config = dict(
    n_layer=15,
    d_model=448,
    n_head=7,
    n_kv_head=7,
    head_dim=64,
    d_mlp=1024,
    vocab_size=2048,
    activation='geglu',
    norm='rmsnorm',
    norm_place='peri',
    norm_eps=1e-05,
    positions='rope',
    rope_base=10000.0,
    rope_fraction=1.0,
    qk_norm=False,
    attn_scale=0.125,
    bias='none',
    tie_embeddings=True,
    parallel_block=False,
    extras=['capped logits'],
    init='orth',
    init_std_qkv=0.0294,
    init_std_o=0.00537,
    init_std_up=0.0294,
    init_std_down=0.00355,
    optimizer='adamw',
    lr=0.000843,
    beta1=0.95,
    beta2=0.98,
    weight_decay=0.15,
    lr_head=0.00766,
    grad_clip=2.0,
    warmup_steps=337,
    schedule='wsd',
    decay_fraction=0.649,
    decay_shape='linear',
    final_lr_fraction=0.1,
    batch_tokens=65536,
    seq_len=512,
    doc_mask=True,
    train_tokens=720100000,
    steps=10988,
    dataset='wikipedia_en',
)
Each number is 128 + 32 x the weight over its row's rms, rounded and kept within 0 to 255. Layers, rows and columns count from 0. Numbers have three digits each. The size before them is the row's rms in percent of the matrix's.

# layer 9 MLP down (transposed), 1024x448, rms 0.0392, rows 94-135, columns 224-335
105:097149157159215168116098106099131156079101112100089089113127162168134189125156186108121109105196098113089137154113155106147121141128130133129126117134117123190138143103125131129119155129154153113193122163152145133091095178113110130161139159091126071148178059113077105122058132092142162192155139183144155163152082186142049124114115173112
115:113139172106175119180153083094120172146089167113070119150094077153140126131179088098115123093139113076167133137117119162111147134143184159158149112191144103110104096165188147112155092109104174166100175104105121085081076075146102129139120064143099115122120166146117223128119117066137146124139112121160061142083107096127105139115162117118
103:151154158130066129119173182133169165131102111122101082102106122112110149113158149111121160228123153198101141103110113157119173094130121130149156105095132104113115168152076118149155067105120165108132141102159101116125177101088161113155152157105189126116170125128144122175131122130047135217093142045145139149044148132154117116161078094087
102:095087128109147185134055150120100161175076161155052187099139135161101150108077135111128117160069078119145145095070118115090118086214130088086140067107156109114127124167117107132103105095151108124134136153144134122144138167111141106129081098153083066111139098158065068133068119097198073128132132159109121108091127173091125119097079102099
099:085113098128114118147085140123158154195175122129085137139165104130081092112108164113131157116112178169114107108115179129085059185103094096137166149088149087122117222086111108137134063160076121095071165047115095087144058125151114151148168147151167145166150070170097135097108108134142128162078049156157114132104104102153122145191061131096
100:167111136093144106151134076178104074161115042204124099151088149105141143130150135113118124098162114091145130074177183107068156074116161080171180112156137139093094120159106105127156167164053125168176150165098154086152130050145110052173186081159172129195146111190087108110162097082143109149165137107135149116109165144146089094155126126102
098:114050160133177076129093139139066051103138120139126120106144100066102114064137139124102122111073134164133064084191068125110134136121109113119182108143143087120069116118138134093147156107125142091099106123154093085159089117147111160061085153098113167081101124144151132157139115174134116065188127097107176168089084121135155106116167119160
095:218164164116128170056139150101074109164155180024139132166081097139088175181086141104179158121079088165131114106136063148144120084088143136104086158163075158145123134170035131168101118132146158131117149124104107118147175149175062098113154120116117177124157148177161118079116073145138196132127158188104115158122092137071121099115150086084
103:159147106068112146155135167097102087129154105124125110102140072152147149105160127160171143133150065100142101100140079109096115118091126200140155166120155196131131134120088151141177154132112148130117100163113133150133179161118153115125172189107121105118176105157119160107091123092157149101145148104128157156151086144079146158116176107111
104:170134214140082129157095135104089082157118132101127134079064126133109148147120148139114075132151137129178139111183177086186085137106103145135098083122082148154143133142140082119178116135118166138118093083057172109162096191101171126102120077119082198160150104174133146084138119124077097115140153182153159144084175104143131153141054144175
103:159193121113215114156134146129076186147130092096158099154147135144103133098100162062128179111089103099136093178135114125102138135180133112108099155135150142169108132109128151152083082178117089173071092121156075167135116126095179096120103090090079154092075093192087127144091120151136118144115129107149116106169146124153131125166152107142
097:131076146118172149129150111116154150059136171192133118091101199127149169146110117123097122043112053135182112141176107088137173216093115174118105141110183052178136105096165083159145196085175050143124122108133125108137145174105128185106116152125123114126047089073095154145088114175133116186075082085125135142122133126157120066110132171083
102:103087107142143143113113163108134116185089158084178126166190141084094090087124081174105175130097141112132113184129084156119115119141121191130072130154136162178126126097084111104145182140089101181127125163149032094161128142151107098110136113132139143139172119089151126107080133177147058105174141151160124171113112126128123073113126133090
106:160079179139145151163091104138125074146094163126139085172110150170150131086099148077111049079139074133137153130179112072123101138143141144123159122099105168114113114120132157113163088128133096140123102122111138121152152082118148122138106115160150139131133154182132155148073093128115134186107131030136125046070111176143112119177128147141
101:056143122124100130133051118079102191156128162158143125107074151083086116161164135095149091146141158102136178170187140130083157072121180158150200126126123120136122110081077123141146124141164178068094174133185101090111201117065128164125165146107080176146142124129156175146109159209144139131117124126059189091107115093151109139161174166117
098:163143150120105105170113125147191200109124172123147075185132121153172163115126060198108112123128122121085146089156164150099082064210163097151139130091130112149170117203198172129103171109157124126187131143138124155100152097109079137111076185101135129147102170173119117045121073145193112096224164188160099165171153117171136153111203090092
105:088127156152053104163199115142159145132103180071130091134125066140167175149190144181136116147092108118099135130115176129103117144105093114123134081130105182135070077113115187110127126165108149114147189108091146123141127144108136156109164113178111063135181147111127154098097151160095185086187168111078151155124072139125117118114128093097
100:137064103113175141164112078163089099108114117103150088097159166167094146095120090135122166140113119132123113132135159117147117122085143112095170076093126113150141135099189097131094183104130056090105150089102153113094163141162139098102105121116106115125145079100111082116099128099105111176127077168114138134114069072166131127114088093076
098:181103170105131133111110157100102169184116116125176147120051101090142141125129099138173122195142115120096154099134175056058118119080115070139137177174174086169107166089154121096137112106097170148147075125131130089112137090188137150135142143133122119164145151143159115095083106089174057119111136134102170072102060137103121112091087142132
096:130149148141122125082161154072147116109092122114157135181168081091130132152132207151170129105152148089119091077077136091116096150156140124133127117151142094140094155096178174182149108173069089140170070167121086127164129089142091132113094155161128137162168120171128119115148118149141082071148167165149118199180164129117124143190163141157
092:115111064129138133171118134082094070155083131173112108161105177133153114055094156138127100124109141108071128065122108156150171109115132059200113110145124179130153224090143106152155149136084178053077161143169112199164152156075100067150116161095147190135110128161100105117135111106155099078112163123132073164115127115110114142092086123083
103:161190136154141139168123119191133172155142136135088163109103059114175110176167110129160167131125166145083122182131143090163142063112102074078103111146138151101134110126140100163069073133140091178147078067106164156109179162174146126120156164167123139153166138143146102154147146090066120141150139157158145057095142170156090117159172083141
095:092139117153111166160118099146135143059129130162149153149095123176094152116136105097119164145093145146075120138132167126107148129142078147207111073112151106162156132127124062102118150083212097116158113086160147113127076151140090116143156105094138160119201161173107155101105108128136118140140106103109137101160116100184126122078153171114
094:127159167139159119135097139102147106137181110112183131066126142163145134154091111167109115129167120053140094127080124171158071106057181156162113154077147152115062123091146140085128189090165155152159092141106090137121149101180109150134135126167086060127117210203116179187094139096114126125116083087163096130180119068118111088109113076182
106:098097095112117153100141079074127073161121066095108107126159095217156163125132145182124108059075227188165109107169174161147136136117119166132092129139103099168116113116124110105143134108098144181110117185140142143140127136102134099109061128141099099177057060071143067155128132096147139142135138139154116136095180130137123153092161096156
099:152120163116106088146128064153146151158157139160186083168170100117105149133097138163139147073169096075149134148077160135174143148200133101107160105112133099165139139082156148099098105088155149118126144145127121165092137125123134142151087184186123253126103118136157157121203105136121102203122118129158171072156156199113155133126091086180
100:105135145164158153122156084154100098122173174126149121129172143131147112082083102099105110089147198118106133117090079078176152069135115123121152102101155133142157139126143107104074099139134154100114170126064151138166119134129123107129121134099094138139096158080077101118145025196094118050102172112095090081126121132153152081093157156120
101:132141148116097155150089106208036224160175132121099145091097110126126143100126139143180124144137139108129135120176102150131155176129085180134111124123148070132123145180182153093131147130139135085135156117145146170122178154119078128102114083129168128116128179171118163096118112061162124060061146094135201126134128122132187118078130118104
098:068107073172097134182092186120107162109074171156067119145089151208168124153070124098145106133122129100151130138099135088103185062159166136062107095144157138123135102142162140125169082136158107166137135159175134099158123160126086163122126133098109085144116157136162097157091094200163117154157135164152132098110181112138171147084191105137
098:118172134128126137151096109105122139166155110107129155100196117063133086166108161167126153116058173117103156148137061087153191123099116084114137097098138106090148088108120098109093144123154147128091118125064172142155100092127118135134142076187153118144101181120090085200055133173157147093137122156095177181098124100168163119106144164152
102:119102123130114168126100147143178111106204123140082099091105141103109098097140148124184107160156134086161161124098144150167117149158138164144141102163085105180171095143145084163179078114128138202132089114183086075175106080131143176163073142133150113122150068083144160112150121136151090038107130111061107103140090121134174163130146154119
100:103103081066127172101126100130089114093087172121173130127150141168121115070191128149111178158158148105166074152158137141115141191145171153114102103109110144072177176122096088154150154114118153081162074076149071123089130140141120147171073090172158164136148137152148121138103148165147193104110110116147168138154133123125122137187134106126
100:214042101110112091162149119134134144128142160064152046119167083141155143096107113133136077092116119122102116156096133116123118101151157156166111135083141098154104144146073128161067148190111100150127110157105144086087200153120084144130102095164146184091103158138154104179132130163123143127164187223146136111105143128100150117143094187084
104:178093129098089131145102164078164173106123114146133120087068105101143142130165150081144151181101152165179118139146114158087144130137122090158129100111119135068114110153121109144068164127138092150141105155130165154128146117131153139131149121148100106071127072077114138103142071143129164209099165052133131187157148147175103119127137098169
096:105125115118134127119101163087115190151092097155117172134152092122144141107167130088139150131106089128163094075117082124114153179107103119178118110086156112126090085186202088076094130091137142117154141149105127161067127105119153128100148122130213164133124106077156129124105191150109165180132080147091191171123152156154143113140101145110
097:124112165118078063163141090180129170163109118117126098141150108094168098142181152125158109137145139089124223126124146057135104064103126137099099084154136116158135119163165059114100106071089133163085139072119144199113105145115157143142114121103088091112058133161163102122137135159121117090112140157166182116095151127150082163085113158185
102:155121080151107162140076107152114123129167109120149082123133166103133192119067141115146108104111175122120139056162135144143105154183091102117104146124150145114129190119117129136082117171100148088121150160209165108131155120130121149135162083137130148130128168134178157081124154197136088036175115125152170171108100166128137146100078183077
107:091069113111195135139128142121233150155097096124105133152180179077120124168151113123197102138106108177137111078130119150183133118113103110098144154163107146186131094163137100098141153126199094125114121094110085137069160143124131162085093113174133101117152083104092144098126144120094150093107100192182129063155145107195113122178160137098
102:145086172172132154097151184132158129178109138198128125133174110114139122101135104167088093130097140092120173137092211059138183153172112140109091179184128106094123105132128153116121140121156107109109123154142133205127161157145122118199183130115106141134044103093114160143062126115118135187102130095145117134155150091158116095126139140116
103:137168137124037116179112125173139148157139108075132210157158119141125102105175148161159099096095150153117106087152111068068206187094004105102131110101113109093176129121054166118201127135116119089100079187144203117125091106127163111145181113095140073119171129146109136136063087107131131090151112131137163190129162059155139154144102133095
098:121101109129146140149160117099087155156140134174117126136120144130125079126091123145121136153130154117130091128147107157141078099119154144051139186133152135234143062156126073155152134055107096154110114120114090114123095150133144126179101166163186163109148126125126087092144108118135111136129150146152153118123142112147156140141058107149
093:188096118089132117037105126127156116118109085104160172130150126208085125099144073085135065113181214130133129083114151155132127154043100073118117137141135078144122094114161130091058130079105155112153152147141133130140173095073119128161132126124057136062114067152140052092063074103144169093122156135149152193142115129128156108072067113120
# layer 9 MLP gate, 1024x448, rms 0.0409, rows 95-136, columns 224-335
103:083108093144081132124122133132197124113088136103098110126080154113089086096168091129099135090155170122146127175146103110141170170091189111127149173154096080071132205125212133121133203102148086156159158111121175102130156190114125117103161117125150114143127174134163094156108125157094087098127086092146166099105150125104135157133121149114
106:151125142145113083150097178125121137127076166108102073128127141171099149164109152146084099142118182163137119121124115150152124124112154123158113096164148147136153124068116093099064179102134160085144197146090127118212156153134149140080085102095150140116103125122138151154132130129085120108137106133086135159195176117191142112110169155084
099:115128130102134115091107156124133152071120059174107098146111134163158172120132113117087147124064104209116125068063151021066123100197124112090100104144142142109123112150095173105072148134130097180122084140125156176141152123064145103144097127139168074115119059179129083176074121121128040076119141100150120154120151166088147144074155136090
107:132140078156167145110113079122122132057074092129131077108176123149094147153130104144126126116126130065132111172133132178164042140112071116123099175172158102169151111105173184120123156088161087171096037112175159071108178094107105159070113154138134099131140122077137124139046067189126098139127154117134101125115149115161114149126165081119
095:119191111106167129074085141103095137111156123129148112106161121102171073130134102157106183141160125140107117159055091180153085103155157113119186169100129172144138160140171119161108143159201100185127079092146128150106113135115170113149101139106178120084145174115127162183102087192103096107133100130140116100115142095132126077108130135130
098:200103083048088152086114110210140090174105152097102130162140170164206096161078106094103134114147126136133111092097152093139171139148152132145147155121074103169178194140115154102113157177095079124131144158083144136045130143052171145161143100183099122092154147129095140147148096145141100137147148162159046133088106139157165132142131125146
100:146104095140129173062072176193161180131110128159071073115141085148148127142118158129070122145154147124089079077099145113142113218141141049130105091169070156146150182139117118163134086126137055158140169164145121116121129147189094117164120087162116131142099084089146096132070138104157116171113166167085066133128115107161144154082146058096
101:165164113205105156142142141111100130132087147102067131145120180131116092054167101187165136142068136107179121131171150093107101121174092108149093149059110113100140166208196085195131175116101121119153140099118086132125095114078119120150153124175176212113100136145159096166079166128124072126141134171191136098166101167101140108136205154115
103:091188198046088125125104110162110138195148095092170127117136091141136068152093129098157178124132101159146112130107157157148119133117125126183127154127171099165143140142085128123108122146127089105143087138135122158112121160195146145119149118107120034154057112147126180166090128123120161110132119062097164137140138135165100110119101147125
092:145143100134167115112077178082068097153091128170097083174131163079095172159105142094083152144062167156102167164104136100112131131141142163134147161151120166165127149125132148166088044129137192141069085114131073139157134113106179084113115107109156140091117111124116163106131125151138119124138161106148113092144128132058178129148103096139
102:155122132204137185153105139185107085156154133036100154086116136070132126170133171120111132123150158134078103084103070121105112084146105096148085166184081145153128142144139113099138144174181116119134153173042110054101149112139138154101135099093144116117176138126097134139064129146164148113096117124154124148126157140101084078098187114163
102:180085113068203090132117069146103106118087129163086102182121110136133081104113104122175109116152109105086205116152120125108129137105185149176123099090139130144112159128133138188167170129065152115161141154174119155141176160139099138060105126199068134083182153147135077208069110107158109098157182136153123167104119132121148175121081130124
103:167127093139168118099139112138132074159158116070093115080136139119097106081146109086079163091145134103116110085152139102026121137135134137154149169145166123118142108122151143132165147129124136142110143111133082108164199148119112125102148175179142148160107120121109056148072191157183122086076059127136151111165140156116118139131148110143
101:125087139137085181129148107106116127149191108049141078111105168168178116142064052128100164120106160113164099162079112109091176117150145067134160169133089110147128145116099115132058183103158125156169146100107146142135076165134142097128128160082181136086157126186148164160164186131144171092129136134097118155129111125082104104144120136093
102:079068106079108160097135078130144162088148105150156094089135169106146136179108124116017165121132178126179110106112103128161071167122134161165070142113107102106066126103163140138153080105148137198118071078144146154165145132136132200136126130157105159143146087099145168155136136150145118163079101102137141114045151154071133110099137129138
101:089151116108125115118101130081110173123121114149080069151154150144104123068155105090112124123105099133179181150088125162122084139136155134120136129145096147109081151157120117092102114177108058138100122152121117125086154139128142132158136160130164081129078129102149104115094105106178136120093050124135135177118130181159198115072124091083
098:110052104097179129156112124160106122053131117149166107113167145145092122107139044081108187145150147130099110091122145121117090156103119097050148169081115117185147119128202115096113160094115100090149143099118153095118185135161188139078156139145113138093159071122160065144088124145079121126173071151150118125120123100173118117108120062105
098:149113068116154135193093154190107140053104045054090086075191114086126145086167160089102130135070148144120050115077096148161124087094098126170134101109157176163152171170183135131080159149098109134162128193110160112139096131102147163154085071118134117135118143150050084142139101092155185132179112126136123195114152124113121160198137115139
103:090173061101110088105118125107089091139117139168171091174150149074121065147098112107074116063067129135177098136094171120141103102078135115141112103061168073121129153170116182157153092122119071131151182140081156116154088172098132151107144159152101113124140077139129081134048087153121101123107098126124160168151143095096127090130147141142
101:087153168162100162131139085103194160127179154157193149169184119124173126176159120121195117167108074128157121204161128100170128126142130150076106143114179102126107135159083163132162146121218105141194144140124089083127119155140088204173111121121081131118095184152150164193107150121124122118089119087141177138143178132118170115133166109143
105:173123109123090119077176146157112152168151103145131123111110110175150139111137115108152205116104161202161102128126189077087123174118130154161104116106113130195163144159120122087118102142167138112120113056133146098127155136126116104132107179150219116149139089113144084135074187141108137060159130120134144153080131118108162104099163098109
098:163090108095087130155164132099092142086173178143110107172154142128139081117163101140164178170098173156137105074089068148147090180148137125107117049129122046162198120124112115134063171098101157091095100085146120131139117109125168153126166121109169140105151123137100138135094094174106119142173076094119128093166116118141127102122187109192
102:128178191124144103152088158128138163202198087135161135083168114100169158202126093133104111127155123136122121065074160179125102093086101114088118159116123156113090107128114155090123145096188190151160137145061064118148125131195157166166090160141094100125094161145190187163135133115112144142119070101165108085189145073121104044102148138181
102:147146138167117200101120078174190148099152124130099108140127194145146124141095193149131108127079177109151127163074127136177133104150193149102114070153066147127127109107095105122110178145142107156105126149073122099146167088126129101157143122097150076068160107114123134136092171077114083131085106174096086108141111144096184161108160148101
099:081133144076125145122170093117069099117095105174066157123059123126145122132104143159103135112143123141218106140061185150155100151126077130102106083067112194139128117107192124128095123121137058120106135053129188141153111164122146130101198156051139110089088159146181161105168111130137129161189153137126126177131182150145117164071136116147
099:176139086084097124122084084101143200117131096161085080142146090128126134154053130129111060105109089080138107043051138152101183143140123147121172127116158187130150211170104142116079147123138112108144162133120045147115156103115116093158145108137100099119123134070110137138099147088114107092160108105162117141097123163124130093085129159103
100:151197154152076210169110099098049164161129117073106062081119148132166094082140100071105119085118141114143112117180137102147164119154179110145140088106117082094112092147108123124141135137125152109155135092127108182064145120090200114165148112080158160087033121142118137103127097139117162114126130127102114125148199126140164149131166116159
100:178152158126128089092101121169110083160116157089237109134104173118131121128068129134128135127121184089119126188116109164061085147074106141165144091104154049093116109120090194139151134145139078113118171108179090151161146110211123136139087083195123074113138078117166115088191109090122110110164159102132154148119101146145149123082123127145
098:131131118088098138159090136147085195140198171086117128125128191093160081145144100131169131118103149135058158134135107087162104131149103106155150148126158113108183126119190084135141114175167086086115182018127170126167209142076107074130138106175104124139132107128139091136115164149101130140177083118129159105106099122113139082149148088100
100:198064104160098081146137175119125066103101071066088130115100171153136196116085124109116136155132127133162156120099103125133100149181150114115192130080192138109147214128143121173139161121157143167117076096150139197146158088166124122138140106098139144146135127119089123147117143097081151132093159120151164156150175141172127120136121093171
102:186134159141126134115105085139144147164140127102108132109133164098148136198124126104132110040103152157179150104106054105141140081123149120152142105145167151126125128120102147139142117129097169200135171179096134103120144168108123036107108183165140076108096118099163145142131171069133124075187148141113130135118136162105184106088105163165
099:153108137116116168137102170129167115120187093119136136122106141152141157126118158145129173103120074147137104082140143100161099114139170138160143133079119135143155137171121144146107118106150095135119150114220112134067163214119129092129120110120118130063154146121112083140117104161111132112124119129154092159072144136159105186180162082072
107:176111148152106145126157097116086137161102141044171151088169086140207118167168127112160178156134119082151094099078123101076077124096140094141128150202164127092157217154126144124153089105163159148130114138216088123076146163141131084129130159125145092095109182105083129104127159132124165105099112139202130110106172133109110121137131146113
100:174185152064175150185106123179124092152072087206131156140104126116102111104124122138095147159092066128080148148166108145144077164104117117179116103097196150089137134052133102137093142160136103111104122139098119221089142130132187082165126137018140097094094134137139199125079129087097097086181140123099147134166136093083128183190140142131
101:161153109176102149160120109134121082144124066139085108124077127106142160091147130085127166072151093114080089149066100094143088152146145134111120127151091080156156119126146185137171152165097139156154139168155123088128091132152116054122146125151162077121146169142114111078091138119136072084172156088089044093133190145144155084157170172130
106:224111097115124129112157154152132144114165124088052173060153144133133143158099155104090109097115150063165129064153132127185144120138131068119143123166141104139088145154229133141097113138105114171057085119150154114190099113176123132174135130171106148125117114150134056090095157109178056107132109183099173178147131145145121141095074142106
103:132102119144116141100130123150173154145126192122165136144157067130136104156083094129143147065084174144161076116035153180128121134117108097134168092150148147187140112144141095054158123102139087151180115163113137122117120172133148182102133133180114072110122115105146119168121129121103058112130087156129119076130150132180092102119128106076
100:131106082107133067136119161134167122110099118130075146082170084118073149117094185085154180113147119158122051128129122105100081138145178120047093155085110108178146165134146121122085061095135190111133082088141143105138106112126099081093112117154146070105152123133142136104046143191112088130073114106124159133152167162117136113164102123138
103:110167096175163171171164163066145096135126197100123074135150152112152133119136135094115144077106141132135190091047100108119159177114157086161161118091115180157175109094136108112103171103112129167152106127084142134137109187144167119101140117169128171086165111062043081210091101122164110114136121151109168120106153098139171063173150125157
101:146125076145114169086106128109179111092119120110140113084155151125131142156105070139173075121122121123110100162146118097127095154117187095125123136159070096128164161152167061189083136182146108046130096082090178065113128141039117164110160139143147155135079134139139130151150142130127165117168123139109144118064129185181159131137218140129
096:132116135170122166197096131114104218172116161094117080094131119162131127138108175175140145162127132212107131151130171102112143173138091136151081164165135133082140147160086149168137120167137106182066135062073127131161101131123095108059099129093138127131057115109124133155155150138138141124137162081150168100073146142182117172103174103138
099:162159167124088124152114144119100109086086130118206128148111109188122146162138073158071080116090128144131128133163145104066101198095163126112130105160143117164204099142119130084125138150126191106172137124119144169173154199049133139156140128089159113060088111064094095084070136061141117145195120118113143131153080120140080190191141179137
# layer 9 MLP up, 1024x448, rms 0.0417, rows 95-135, columns 224-335
117:109087147113116114147120127122162148111125130112102114126116118102129158146147142057134147087138076113159067170096170112138104191123121164090128117124141129088089128120167146104091084100106130164088164113126155114159093138133089124127164042068159077146130112178126186128085110132044126117110147066138111152097129115139087135130091091121
102:149151068135096149109159136161065126103121188135102127133103159147101069149117155162102114131197127123098164121168105139134168168132178189126140158113160134106157077089122117113091161149159161149126099186135097137102162168125096104114049105094129159088141197118084108104148144162150129122134088155127112161130130086118091174169089086120
105:104139099107083118132133091147100135167141128124099182085117119160178079138108119112186101135087148082121142130138087158143072117102122124141159092181138084139131135146116113142151178169174128097139134132127097158093150152153128115119180133191096136103083149085182108100155125172158121126159142163072141119127085139114154071125131141118
102:136170110150190156135138170096140094106102079097136103097098147110140133089156193146117084100119068146095101127169094081135123124105139125152129156164102049152125083130138101153114149122089120116125112117205185122130131102131114069067138121063104149070167103074077146168130101129149177140132139136090104088180129135113142121168126124164
099:177197151116188127079147090182122161137096119123151120162065139065118104125151098198092173173151063151081129156140118104094148121146103077134150169144096168116134147130136132121140212068106126186171127113103147109079107106062105157107112136088181152086146146156094175125161063111059079113120121153123147148165129095151126115160111117176
096:108085165135168133124120160116137118092118143025188135113175133147134130128071173134147190065094110144125088100149128095173109152137167084128103116161146127167127149129194100026145093118124093131124162088131130083092120089111115185100109160092135133129148095143103124122106094106153103152138063103064137092135155142113142075118108153136
094:133135118132148107121158144161149170072155077103137119108150060107161158116122132154073057153173072108133141161185124123130121113145130110133166113066102150145108141133140105147142119132119085168166150162209162115152097101132138147186114140096118145175172162117068135163119125112133127096109133141124147116117138139163125107119107142138
102:148114176143190155126129091099124190123137170122096085104087193148149102122124152132107101149097165124130164125145143114152132117143085117074113123167112101114134132226071121146154081151126091116127206106159129140139127079098155137144187118047165165105158122053130080132091119190127184171145132142124110138177138133124120153130162132170
107:133127174114153113185122152111131114126105117139136117095112151151085147168153140160076090183109149122130094105170149108160127192137132147092084104116123107067111121075154131127160097129162126157096088081085143093148126134199082103127072124132160137140052124148103124044170133139091129167166152072132159130150162158178132093113114098140
102:125192153116135123147125168066118108116117154150125084082177140170159121132095133098176110124118139172129181136088094090154119083118072151155096125162131144154132138093126123144083116204086047100102080115072069154133127128166198189106162191117147128118106161171075132145099124136146136101155101118109076118087144155112126105108165133082
096:081104135061105141096100141142140102196147141127146107101157145124060160165068187086120074100125133098138100139068187101102133071136080126112105135113083157128090175131120158159128111126164113126195110125117106131117064106171116125147112048152171124063136147142114094116120182107079190116154213158125184108161119119153151181140104143122
101:165194117098175126125159100153149112147113129096142089110136103138111111146126129130140128116197111149100170187115091092178136113168129066115074132099149196122098162105164116087155130155078104119087143092145144103146127142201114148101110167139127157161165064133114120129104079127164132162155129090081200099136142068183111108119081159112
107:127132090125111162126141065092118142124152136077131104105128164137110098116170152184168146120120178151193140116090140098145096162127152166128171171162152112167111161088196127214154102144082110089087113110123103110098121113087093140076098096123113090143142212113097135130132156158149121131119117104211130119101124140107121129206127074150
101:134126132095170166094088127206081160132096142087169114137119156176066113114099094056154092141129133180120126140100101203119165180165124121154107216099080069106165149079159137131180122072113121128151077165108093186129162113116093160163122118114135104120063133151138127106154133117147084057152098114088108087084134133092150085125091186100
100:132098131120120111092131115174129072133112078145126130068128152141127123076126126126123085088120097158117086145152158103095167151129109159132186083154103095128149130105142102127130115136115199117098147109174157178061119104171107094142115125103154153086159089125167137116140044095101133091133204116125146115146174199143140139096139148110
105:114134144151114197179135122073129087103135172112138161141121100125104105150152163137094159130052142106121133108125149154099106161127125119093070152115122187122099081194111136157191089134151117144159087086118148153143090095140183135186129130131118131116134088158134145103088129176102141122156071121175107168131133135145090157123179084077
099:168104141162106147138178154104164134095068107146090103105134113131146117122146097077091068089126146139129154200178129083160115137160099115100164177131111058093167115085145145189128140060098161080111136115092117085101100158079181104122162162100204169156117092051165124093114155126120083106125123091182123152082160105136153085122126125150
096:166143136132210097171141078113093170202109115107050140142104113160125077117129129148113114150135187128070087142135111197121077133125184129101108127133137126122073145093180151143178141155148133101098126180099127089168089149115097135163115182107181114143107148146082116135146200154122113136152138197143139156125108097124181169093123096167
100:124126134145125148130120104175170123158131112163135092169104109117144115117117145067186082120114155213164123168069137121147142121137138104135146157115163083103111125126146186091088119101102090097091161156110135131117109164125075101186127169106108122172145165139179169127204110180183136132113101151110131110130127137094130149148162159118
092:201132138128162079149126120123150144152137141109140129129138068103110091176102094185152139112130116122104102133103156176190138120157113154126137115115116093109094099171143174111159081120121164157126085089104113066138123118175156155089130104060107046144105180145170213111129094159155116172119099097108176080109192125103097137119201110174
103:119184099108077166121134142126152111131128094148093119108132095161145110155121141128183133086136094116119114156131093150121157135137089141151163104133145158137165136122119155111111085181102139127138111213109092139135115135114140087114124104065190158151102149124067126088091134116163132092065129146148128166113106091091157117105154141148
095:163145138075069110135139137124113129125115109139191098075085096138125089144150118141126118126138085149158171139086045140113129164134106095111158106129167161139140131114124155126095149126094162144078125156147084140138131106127110129088080213157104101146088124156099117107149143132132154158120102140160096138066112129095154083104152083146
096:079082135109119149136196141104127141070139115167088072111141158118106083121165123131123129085103153179153190089148124086113139149167120088107174157146112110140150104107102142162177076133097164079076151153172191166126136162090182106095177146149131134112113114089173053126141114128164086124176166141147154023131094166107120157112116166110
105:106122151087082146198100105140106114155131088116175121107126138062155146072117132124140159099099117113119099129110100152084160046120090104099182158047141137105077175156129118151218095145079178162078096141175128081169110127105122148130089153123115102107131156130067139133146121084137131127149125173120156095141153185177136102097076153152
099:120110177147173116102131101095196145099046110107126146150096126095128122177091134127146104148086108066180101152097164105190138130181148086161115128158122126075138131162107071167172114137074174131106111134144084120117157155156086113172158128172158101131104121056116112112141122136155139123134123120113149134112139101131124124074111205160
100:104133171085158149068109153093159122110149157141166160155146055127139141118148130162161130163169118111064135086077147130123123149191080138092123137100106112151110173131104126133176151100146124074103145090072144110133175150157123066121113111157172137125102118140089055164119095161109093113108110098142127129161181169110140163138087163090
099:133095120204133135091216097127136135068105121105100126103175156152119117080143173148053154126103114123172130134147162123081075108121144196188135120181074119090149096087099114169121145139070205172171079099111099152124133111129096087193156131165164153086103100186120109184113192110134078118133140128117105080145147182081151159098191171168
099:197124149102101093162148129130096110133111082120122138211087173175149137114102079210084071137160125121151081155103193143157112112072131158089098121044179124075077112100119202158138124161177094160138126133167109185109089151119167111172168133118156149134111128121146106116172111125090126137180137159163130146156135129139129151157158156147
097:105094134108138065069063085202118181135138152157145115138133161157172081164157137132093083170087140077114126183119067126130076109148119189172155054171129122132155129078099144066104146091171130140153166140092084096100113170167146130125129083178109120134135115087131111114133141094145091132134091129151170194065111118140176124158178113179
103:135178108145196161130127101160116071146164123140131087127118081082135125060131119150159165130040186164122177188081091163088118107164142120079164072152107159154086098115121118158165093157161162119071104080097177105135114145160106160126136127076105113096175148129084134055102090066193115095096100111112107129168123149139158112070133140143
101:172093098155148112141129163126081163166152058123130103123140143112196165124106173116175110118150149164100145170163111157106129147106170135141149128130104149116070106123118184049165114068118143141176126155108132085129077114148119175207156152089127099132154144147125139141166154145168137189126167160133145173129159142136151091099071125118
098:158120118143124110151085097115190075125162179139087119156169165146092133087100122125134122151077068131081152133078161195147123106110170192135131110196111072163120103092115133090158099161190139145198114154113113182140111114155071096115088196125199093121131125159131062121113153069102090135153184143150088155187163179161111102198103141089
104:082119122193127112142143128139119167164121181160168168139148153173126097134125100126087109122077141130102128164224154131150137155160135131127136183126099085186124120155098139159091205082158143085136149139102133187213117143099147155150210130098070153130141090145053106201108133153088123128128107139173121134078093072079130148092195098138
096:138147175153188169107158075110136099063176064147204108143134061163129093135137142182118116109091102160141121166173120133139111160155144099169081178131103125084110081142153047174077177111125083099084122066094132076183144129074123114159126118065097129099117105088129088165144108166137178141102159116116106034164167123189170157110179093083
095:176141117121088125101137128117074159098180151153152115110144140131110117108091124123134187121159079144066119200116093178082144116163121091119081136139105176140079123106158128136155095127135127148089130136110102093152086156184149108114160126100102170121099115113146123096173150167180128176109119165111052203111123121137168085176132156134
101:110122152108208075133134128144114085126157090097180116127117108111176119117115113096110094148210115129076077152153113121135140155150167113135171085162113127163118143156032170212120099158136109124166110120135121107106139152067120201142159148135079106149141107129158118184058149097067147157146097134141137129084112106170060093133116067113
107:172071124132119146123150148051110161137183133135104125127084160097115144113151101118089197095132143113175076115129124176105094102143125159112172195108094104149117139103083094147108119107071164135145062156191138125165149132112114099089115126155105095092149079101109124145125161153149143140154084152123208074211199151075076216150144115096
100:141132113218166138160110156136125083130107111189100150130109137128089140161166168084100126113119092117122101132115119154147135155168089141084125158118090131153106079097095126154138113156084145119058088061130120132165070132118072107124139084136133138126188144108123102143179152101076102119120176161144152072147143141117116112113130121090
102:153087185090181138118159132196148179129132138080125187163076146124159114220112188123149143108161138105176208132072128088154108160141084091099135134133158145163088126133089129127100122137156145116139135119116136140148114117110204069122087118140075136167143114147111152129079095185177157108147142121103094160167102139128096123122149054159
096:116159155111149143154160107180134145151102124124107106110189097192099099082121113130195127145188135141123167116153146153151157162095164129182130089157129192101116109139112172104121103205077106132158149142096148114149155129116124055139156144102128182133143042145087150132099076165112129117112086129122145139163165090150186129149134114124
094:170132159133143063166124092120133136109185137119149110149147171141171149105141171175161135115083098145182078074153135118160194105100187222094099090101168180126121101206070086096066146146092151099180102084129087119135055141137187121165087155144108113170100151189113187127085149133101117092070075140122134054167106170128115116134101177143